From a checkpoint of a small transformer trained on Wikipedia.
Size: width 512, vocabulary 13038.
Architecture: LayerNorm before each block, biases.
Training: a variant of SOAP for these matrices, 993M tokens.
Each number is 500 + 25 x the weight over its row's rms, rounded and kept within 0 to 999. Layers, rows and columns count from 0. Numbers have three digits each. The size before them is the row's rms in percent of the matrix's.

# q: layer 7 attention query, 512x512, rms 0.118, rows 0-12, columns 256-511
# k: layer 7 attention key, 512x512, rms 0.113, rows 0-11, columns 256-511
q0 101:505510495550500528494508530466510490506472457499493474479519456502505486504553483512488536479490478506419492489520528483526527509515529486470513505470509483514474489536511500488501466485525481534506523452522462459509459505529475452514529484507471497475499464502453489465515469459485473516559516565510486488522491521481473513477452490460439603526494503487488481469472504498520470480466497513514464504499506485557472467501475513501522505497456503511501509521524468527472479493467510518497477514493506453507451471462502516503504507501484520504546463489482490535530500547482484483460499535493474484499485533496473528484458449542546506512472503509512491472508539494492494536462506533483543519475517499498544483485533513498506512462541496492516484471511464503482513499494498
k0 099:526517506494475438492489502470507525522543488463486508513494519518543511486498505474495506445516466516530526490481493522495487526507520513469537499504481467530494472477509499522539488469482524460512479468510485498482494538510509471458483480499510510514489528540468533459503517518496508524465514510521504536486532560471514546476524501509482476527484474537502478488498500520485460519516491521504546474541501499463464482440505510448507481552471510455537524532506430493509512484522511474499520477532511489499518511512506510488494510454489530547516471496525509544504522530483509488527506497487499523438433519464499486506498543469529551514524479479442545489469502495525470463488473509551509521508507509511487511473517556497539545470528492501469482532520506448524526542540476
q1 101:556494507471490511466482523510546531488528498496486487505490476486510560519538484522483463498475514526486469513498517505542510480499487512507540520508468539499465486544500490520524484496543516499516464514511514476513516508509539488503484515513528528546471523469480458522446512527476533461512520508520532481493517506539485504476505505512548518502488506452500487482517521524505499545464445507509474514524428473511509530493495479529503538500478501494529488479476512506460480514518438553549476495501468552505467518510456527515473480485477531471495501478450490576502500495468499504473503470478505467493510528544472522526504531480500471522454498457509512455488528516507478502497469494499494485484502525491497506468501523465500491482517514510495496507486479497522578507478539
k1 098:444483477453486487501525532512474509480483486460432498516465500516500506507491547513511517530470508475563503504486489521501484482542526472489463510534502511534496511474539550521499551498504478523511546524536503476446497485513476534482486528530536490488503489521432501485483502502495556503519496528460508493538484538513549529508476498506492485508524485500509507486539469442508541466544530512506485488556470516475527474525500505538492472476457504488486477500490532502483504541531486461509568477503495490519486503468501512513513511532455519522496550520500541451498474467484495448483499482495486547545536464513479489475512483454531510506477509508537490567541551495509537499526523485511454511550523501487501498481484534503521519512532484531492496479522526551510456532498476
q2 107:465475484480516511468517517506499527454514471490457495506527501541485491519535512518540486484484517558457464496507516542508505494521533499453498521497486490506518497517483482521486513490523470477537531495513498491490461493521514485531522488514516487475498485502508513542500491544419528520497498489479460480463560466484543540505476506502469495482503510534545455488504462499525498475473502461528540473524502508506472532516521508536495492463477501512498493506471548549498503487492490504472498513484504479502453508520513517487514526586443499516521522521436469508505489503505466564521517474512508513484469511542460494502539476468468496471503476481494499506470508506504478486505501482500502496522484539489487508504498504473490462499497477525529516512524474526480472475517522
k2 104:494469522488548465475478495497513526481517505474503465509526447485504527484477474459506552556502554486463479484466500480499499482482513485517495472514501534530474496551482491533477509505510480513535519505484470479480515497523475470479468484464489496461498530459502480527465494463516510490511453510473516519506475519501536567448460488483520505539480464529515534487535463491517498527481468516511505476502459514504493472493532451505517483481502462549488495481489501485510493482494520512551493501534477517469498476499487530504519498513496473474532492503503509539510516475501512515486538490480498486535425506492496541490509480487519479484475482517485502488508480477496519530478475499503436474477476490557507500468490470466471489488505548476490478492495490490484475521497480
q3 102:468454491528464458480511516510475508465510465480450494497550516477508569518508547498498529471535493564480489523520543502502542490531525485467501472497512479508504464492503488457464487479446509458472493519473493496507498496526498507493478509533467511480511441502507484508468466522507464531550521509535491484464561531443467547492500492481497507501512493526510480561513488528491511520484536495496432498476489490520525516529508529496493507479478500489496515478488510475478508494464547497477489484497526543474558547536506454549488493503497503512490498523490502507512504528548521483484478479496511517551510516499505502545454493539469525500471495515543480515517500523501498491442437495486486495508524500480533527467494520511534513503494539505512516472440510483510525434510486
k3 098:503500506478459565479526505492551497512517516483495541489498494493471492466504494522526477466510456428514472528472495473438493513504480517493511476559539467515516493491453529490507498541533495505471523502515516493539461506530482455477509495529517518530493486509486452515480472464460528469481496482518506503530464496504505547508482481554480506503512511456493523503466490476503469488537520475505528493491463506536491458512506471479483483538507470473497512481503486504541476529535496542501509513541499487506453497493478529497541466429449514526539548509498521495478470515434514533510534572550459520444486532530475507522536483477502514492474470473495455486455499523500466465485525483519484480498499498478505521506493543519518449495486540488508469503522477532529463516554483
q4 101:507533488514534470522487523478547475520493506518498544460508550502519496481519470518461470501487525528480496498520494532522491488539484531525468475483479511500485532480507529475542517508490528507503513509514495526526520518480493532487533504493465468470494533466493459492483508514489477520456484530544473475500532517497578450506495498472504516480516470460469502537459520520506501488472499518490514469517498532481537481499502461507473445458499483508508489491520500508515520543501427535510468532472507526445533509491476488519510481505418518491483534468477515455481513482524524503523485516462519438480526484520561514491488472487546554552477541511480508434488500521544477489495482479504559506478539512484486503548485487517440505466477470522487435472513511505494502469492510
k4 099:536509515462533474519490519535503508530506480492497526493487527513481463462497474485536485512552500475469494458457469523492547560537530531586495500515544515501484528514504478509514522513550504537531513466515514495472533504488466523484502544525534521460486557467508479460530532503528468480524492523509512498485485485497486500535506483524527517529521493507539505539514510494443484491485516538483471520526509506503504522501470519489494457475528494506486477504483509520489526464497500481492499523502514517539491499493521489497488487481504525485502461538511508491468503485475531530515513466517522498485478494509510504460522522458456487454494525479512490511534472504487490475522481506485505513523518477498476512483510509507493535501495478449531488515488456489511515521499499
q5 109:508507513532505526492518523477498495488495454501468517495530494513485507468493496463456495562500523468499480511552511492501460517483485460461486460531430522487503521478524491500474505518467498489489520505522482483506490504481445528507472484455477506481499515523507468478531534525526502490516477533467495485528462513507516522500525509477462532487438489522503515523526524472470501511441520511514491472501523530479486463534507507519487486484507542487493499439519510497504506498535497493486488521523499568472477499492490492503468504487497475508516485469484540509486483492503445531522523501503490514542493498518493571524496456486474509484518500579490514461514487502481489531493528493494474509451485470465471498447473458510519530487483527501538465513472520526466498493463502
k5 104:500499484481485505523522508474499522446485477456498516500478535549558514485491509486500540466490471499509503482516485478478476506513529483503472465491526477481543503489467505562525488469468499493494521495504488525507477495442512539499518511485521487486509526463468468500504501520524459507503487477542490512530506505484457510505519535507487519482482554523525524484490520525492490425521467502493535512515514528492475526463491525505544500494522484473513460509531483511535525514529465478477456534482503521555495518548520537477490497487494523531467476490487537534498497512504477488489529497549527497486527478502497514488495486509540508505483480507525527523539446495567543474508516520527532451502470446477506531486534469501528462474515508499508540547546522501476486588512489
q6 102:512475473481500495486461488516502522449474460532465511536489524482495515483488533498496501479503458483550490519494516480512530518505494522499491498513514497504511480492492469482477543513441450506476535525503492527466520477525483521537539527536451529497525472463511495503514549549494484476509493518526515497481549494532489551485523479472519517499509522450507505490492484539567542476513521504485514555551500475490525557529462486512538505499528515499499487489500519472466501538499542518494497509452467507505527450510463478473526480492485519524514515529497478509512538489504480534480482498545458549506493481509510469509503498479513525487507507527494456491492497508505505485481460535495530491519478457456489457472518470463494490488491493488505499496499509474487492485520480
k6 097:540496457513530522498500495498521495459522476532426522497499502499520514489549499535446502521494498500519504488474493502460500506479555566543473495482481528540529461487474528556495513498483495505473500497495452534544537480491478440485469542532443502521513472492517507475495452513497524501480512504471501529489510484505498496515532517491486492495495523480512504504472437519486485504471498519475446472505531527506516485493494478537540484496498490462497474484489507449462457465541516481523533511535509510504517453494516505491562446498491454478482476483529503457549480505486509476488547468520476494470481502515524481502480477473489524520498462562514496494513518483456523483498509509509537508485453506481517565503474495468484499485485544510483504554477504495497519526531480
q7 102:496469514503481480518524514494506465486518520444477461515472496476516487492487498528519497462540461522505493514492496508499482509499477496522489506485496532508534524461542494539541508489510514465512504474513533498468519486505487505502486513488487497499500512487454545513509523495529474503562485499509510469494538503497498503512475463474442500482442480455490494488514508463507464452523503485441514485491518551583512481441515512498484500515500502484487493497474451504462510528486524513535471486487476551518530504485530527472502547500537489531546513452536514510497526530503488498516483479475499506529521488507510496519492529505557537492503504514475515501512503472521494519528536522484492507488514481549448512504493534524486451528472509506489463500512479502521471477507475
k7 097:527524527527496498445504473549507490499541480474494498507507511453541464533536474489505517438492525510500529567513493459488509482503520495516555483428515479518498512498499484522464499521496491525496493479511549474494514469474492467522497499495491515510481532533487509498476484493519502452490523517552478526504514468501504490549499497515512509522493498442487518507472449517518472515484477497509488515525514530517515498520478543521504516493515507523523489469500485515487461482495505478500503476536498519489505448482533423470536492486494529435483479462525488468508489447554524533509495514478566516519513482450511497476494499522500461505473520475508512483482476497503527503474467510539514544533498477497502517521528509513521471547530528479549498463486422536475509545499495
q8 104:500486474485477531506499527497529493473453504494487532497518520531494479491486549498473493532494492535472511495508488479517499455528501518517516463512523484519501502545542502524477445509488517513518514540480532521518524486499495475484510522526467537488487445484469545471432540532495505449473515492520482483506496501459512520531493532505486488495521492431466511528471519544471538526486531499444483511494510508515519485505465509533513500532471531478514499519501496443511513503520560537526527515505529554525556528479516507532466487495534504541476509546517493479494496456484494459497448484449487502492509464490496512522515498467500516511495530520473513442474554460532509468496469517488529532504516535506484482499496496498503513502502523473514512504499518463502512538524525
k8 103:484525510537485488487513435538464491527451463498474518463483484471465501498531541475483469491494546446509501514502519483465560493494520525485482495524486525479536489510501473469487501509506513492472482508478510521498529517493523534524490544517491513528511497507484507477472471496522511558469490534536478493468527508456533522462543490511505500523514489466511512497508569492494463504493502498486493514511456498527476518550494526491464479516459519477481495513451474485505467539524483471510473493484522500485474485497516533515479418482500489482511449499488510523485490470473514516449528494491520497519515524498512522496459510451532483463487528562496486496509497546468486542525534488496479486536532511523501509518517510492493527491529473457528530472501538505471475502511505
q9 103:477483473497463498497475497510517531508514489503484484469533481482519490465504455490480478486480507501494490501491463533487473520480471500515497492492496476480512535444497482518497467478502523487508476495498516514480475536517501497468476487514502442509476448443508487468453491495436453442505534487484463487487520485504465469481528477510489535547528445473522498504533542457441538502492500520482510461455490495484506533514490546520490477524469463485501491524473478508516542515506450503482507521478508540514516507521508514455486509435451502524517553565482504474496513515508504457492457498508488501507521450508511499502471492514492454445510510533495472504482507487495537476491489533489539477501510490507486546530520517506540536533515500475479518488443507514509507461484540
k9 099:484527507487500505476478492514525500515472525529493532481488472568498471487455461498499481480475456479480479505504548478466512489526489508488534476497453509500527500520519520488498529500528503509528505537478533508517522472472474503496506524486521505522496533499490512489516478445491472514475565509492506477464535523463561495497493508500507494506444508510518502514489474511459481491535467519510519483533452480491512524517515451504506508523474525464517480449533503473448493512503464439492504490505500492487518504485520528505496471509519495512518520449491489483550455504508486474481486543480507506515504504528498486481488534530533497495520487478481531481559500501528486485511452509498478486499502512487489527513476490486532532428489499520453500532525491495511495545470524
q10 111:501517503525494499498509517443470493513491520524542456503519501472508521494481526495459544492500529510526479471521521470496500508508469440490481500478520482513525493479541512485472489490493498497488464522492467491465512485495458491522480497495507521497445479497499534448494481540492476457514474468492499481535535516488481501494511487505462538525516499517503485416526484484508485496492529488475495510509488514555507487495496493471503479502484512522497530479469444579519461473519494520491465470501473555517483498512513485519499497468509531521446441500563541535502514497532492493488497539474509472466500558466469536520473455490532456541490505544513500492513460464507456479519476479546494506459528481539551508523511521490483482521515488499515473504474493506535532500485498
k10 103:507509547487457496483469499515486466491506465468488527527501463482513511509507500460539546495515472492504494479491474476531476470476532538447499457542481480519515543464548488502530504504509512465500495511513507470530470546533498488519505492500486497495455496540457474514487507502521482497506492491489489498490508527451451486522495527471495459469485473471483468487514489491531477550522480476505489498504486511516485479446491537517508501484506536465538549489492492556531465495525456503552502532481512497524503484466529516484469480516506531466496450514504518489463456499510486523523488514458471522502464508483482489459461559554529512542495507480493513505479485512486462508513492472506478504510516491508482471508476507496486485507519535485493510531530463510496530500492453
q11 101:472515461490515492513506478485487492461543525498516465488527483504513511463484503545539536543461512500525487493509466499488528461487522519558481485454485472479515464510485526493492487505541545478484496483554482524507484448509451548539522501508509491449482509507454492444518527488430533469466522525484493547525506490504498489484504497539449502515485493471474505485497500459521520453471517527453506521475504522482493518478449531518514466502504488464493495545536477453458477503515508496493514474529494479504518467492492529490502482523493491528553483495557521526487474486563472496479528506512507507500475440499502468484528536514499530540496484440463494507504482541500509462513533519471531487518488460495503505537505497526486470512508526508476495492474510489460497528498523
k11 095:521529510488519467483480568461488474534458481519470481461485552471468471495504496511488557472500488514533530507462490495517538491529510520502501502460516516511455486484460444492486509489508500461484484497487469494530480521455536510512477479495479540513497455488497513531501502509496472486485503480498502503443501478502492527502509510511512519499487475487494519433458487486502486498528482464486489497515504527521491522503480482531484522486465515501472528515512467528569451526512448486530518510520489526503502505464480509518486518487508463483447519491527520465494506534462486494475493467535480491527512529479507490484504568491508500477475514452521514507485483505489514490494482475483510468504511488525486488494482502508457498463537505505496528512493529489489505523485553
q12 105:500507452514491485460525450510486495535507513465523488524500507489502500514526503490509500518516475466512506507487475503460507526455520524500557499480470510458505521497524498521514549511550474500525504489534541498478484492526479498540511489491499495483539519479529461492513497524434527508506473509481452549500489536502521546519499500496542492514499491524497522518482537482521491528558493495531502501498487528479514472477494505521470513493540463492504503486517480530456493503492490508521504515453469444492479497533466490512499502483495493502555510536500502525506495508486495524542511525497448454487501505508498521455511556489477539516467517498543490447460503506473515455527482532508455484519509541544492466469534493490525469462428486493513500505570490426514486507525488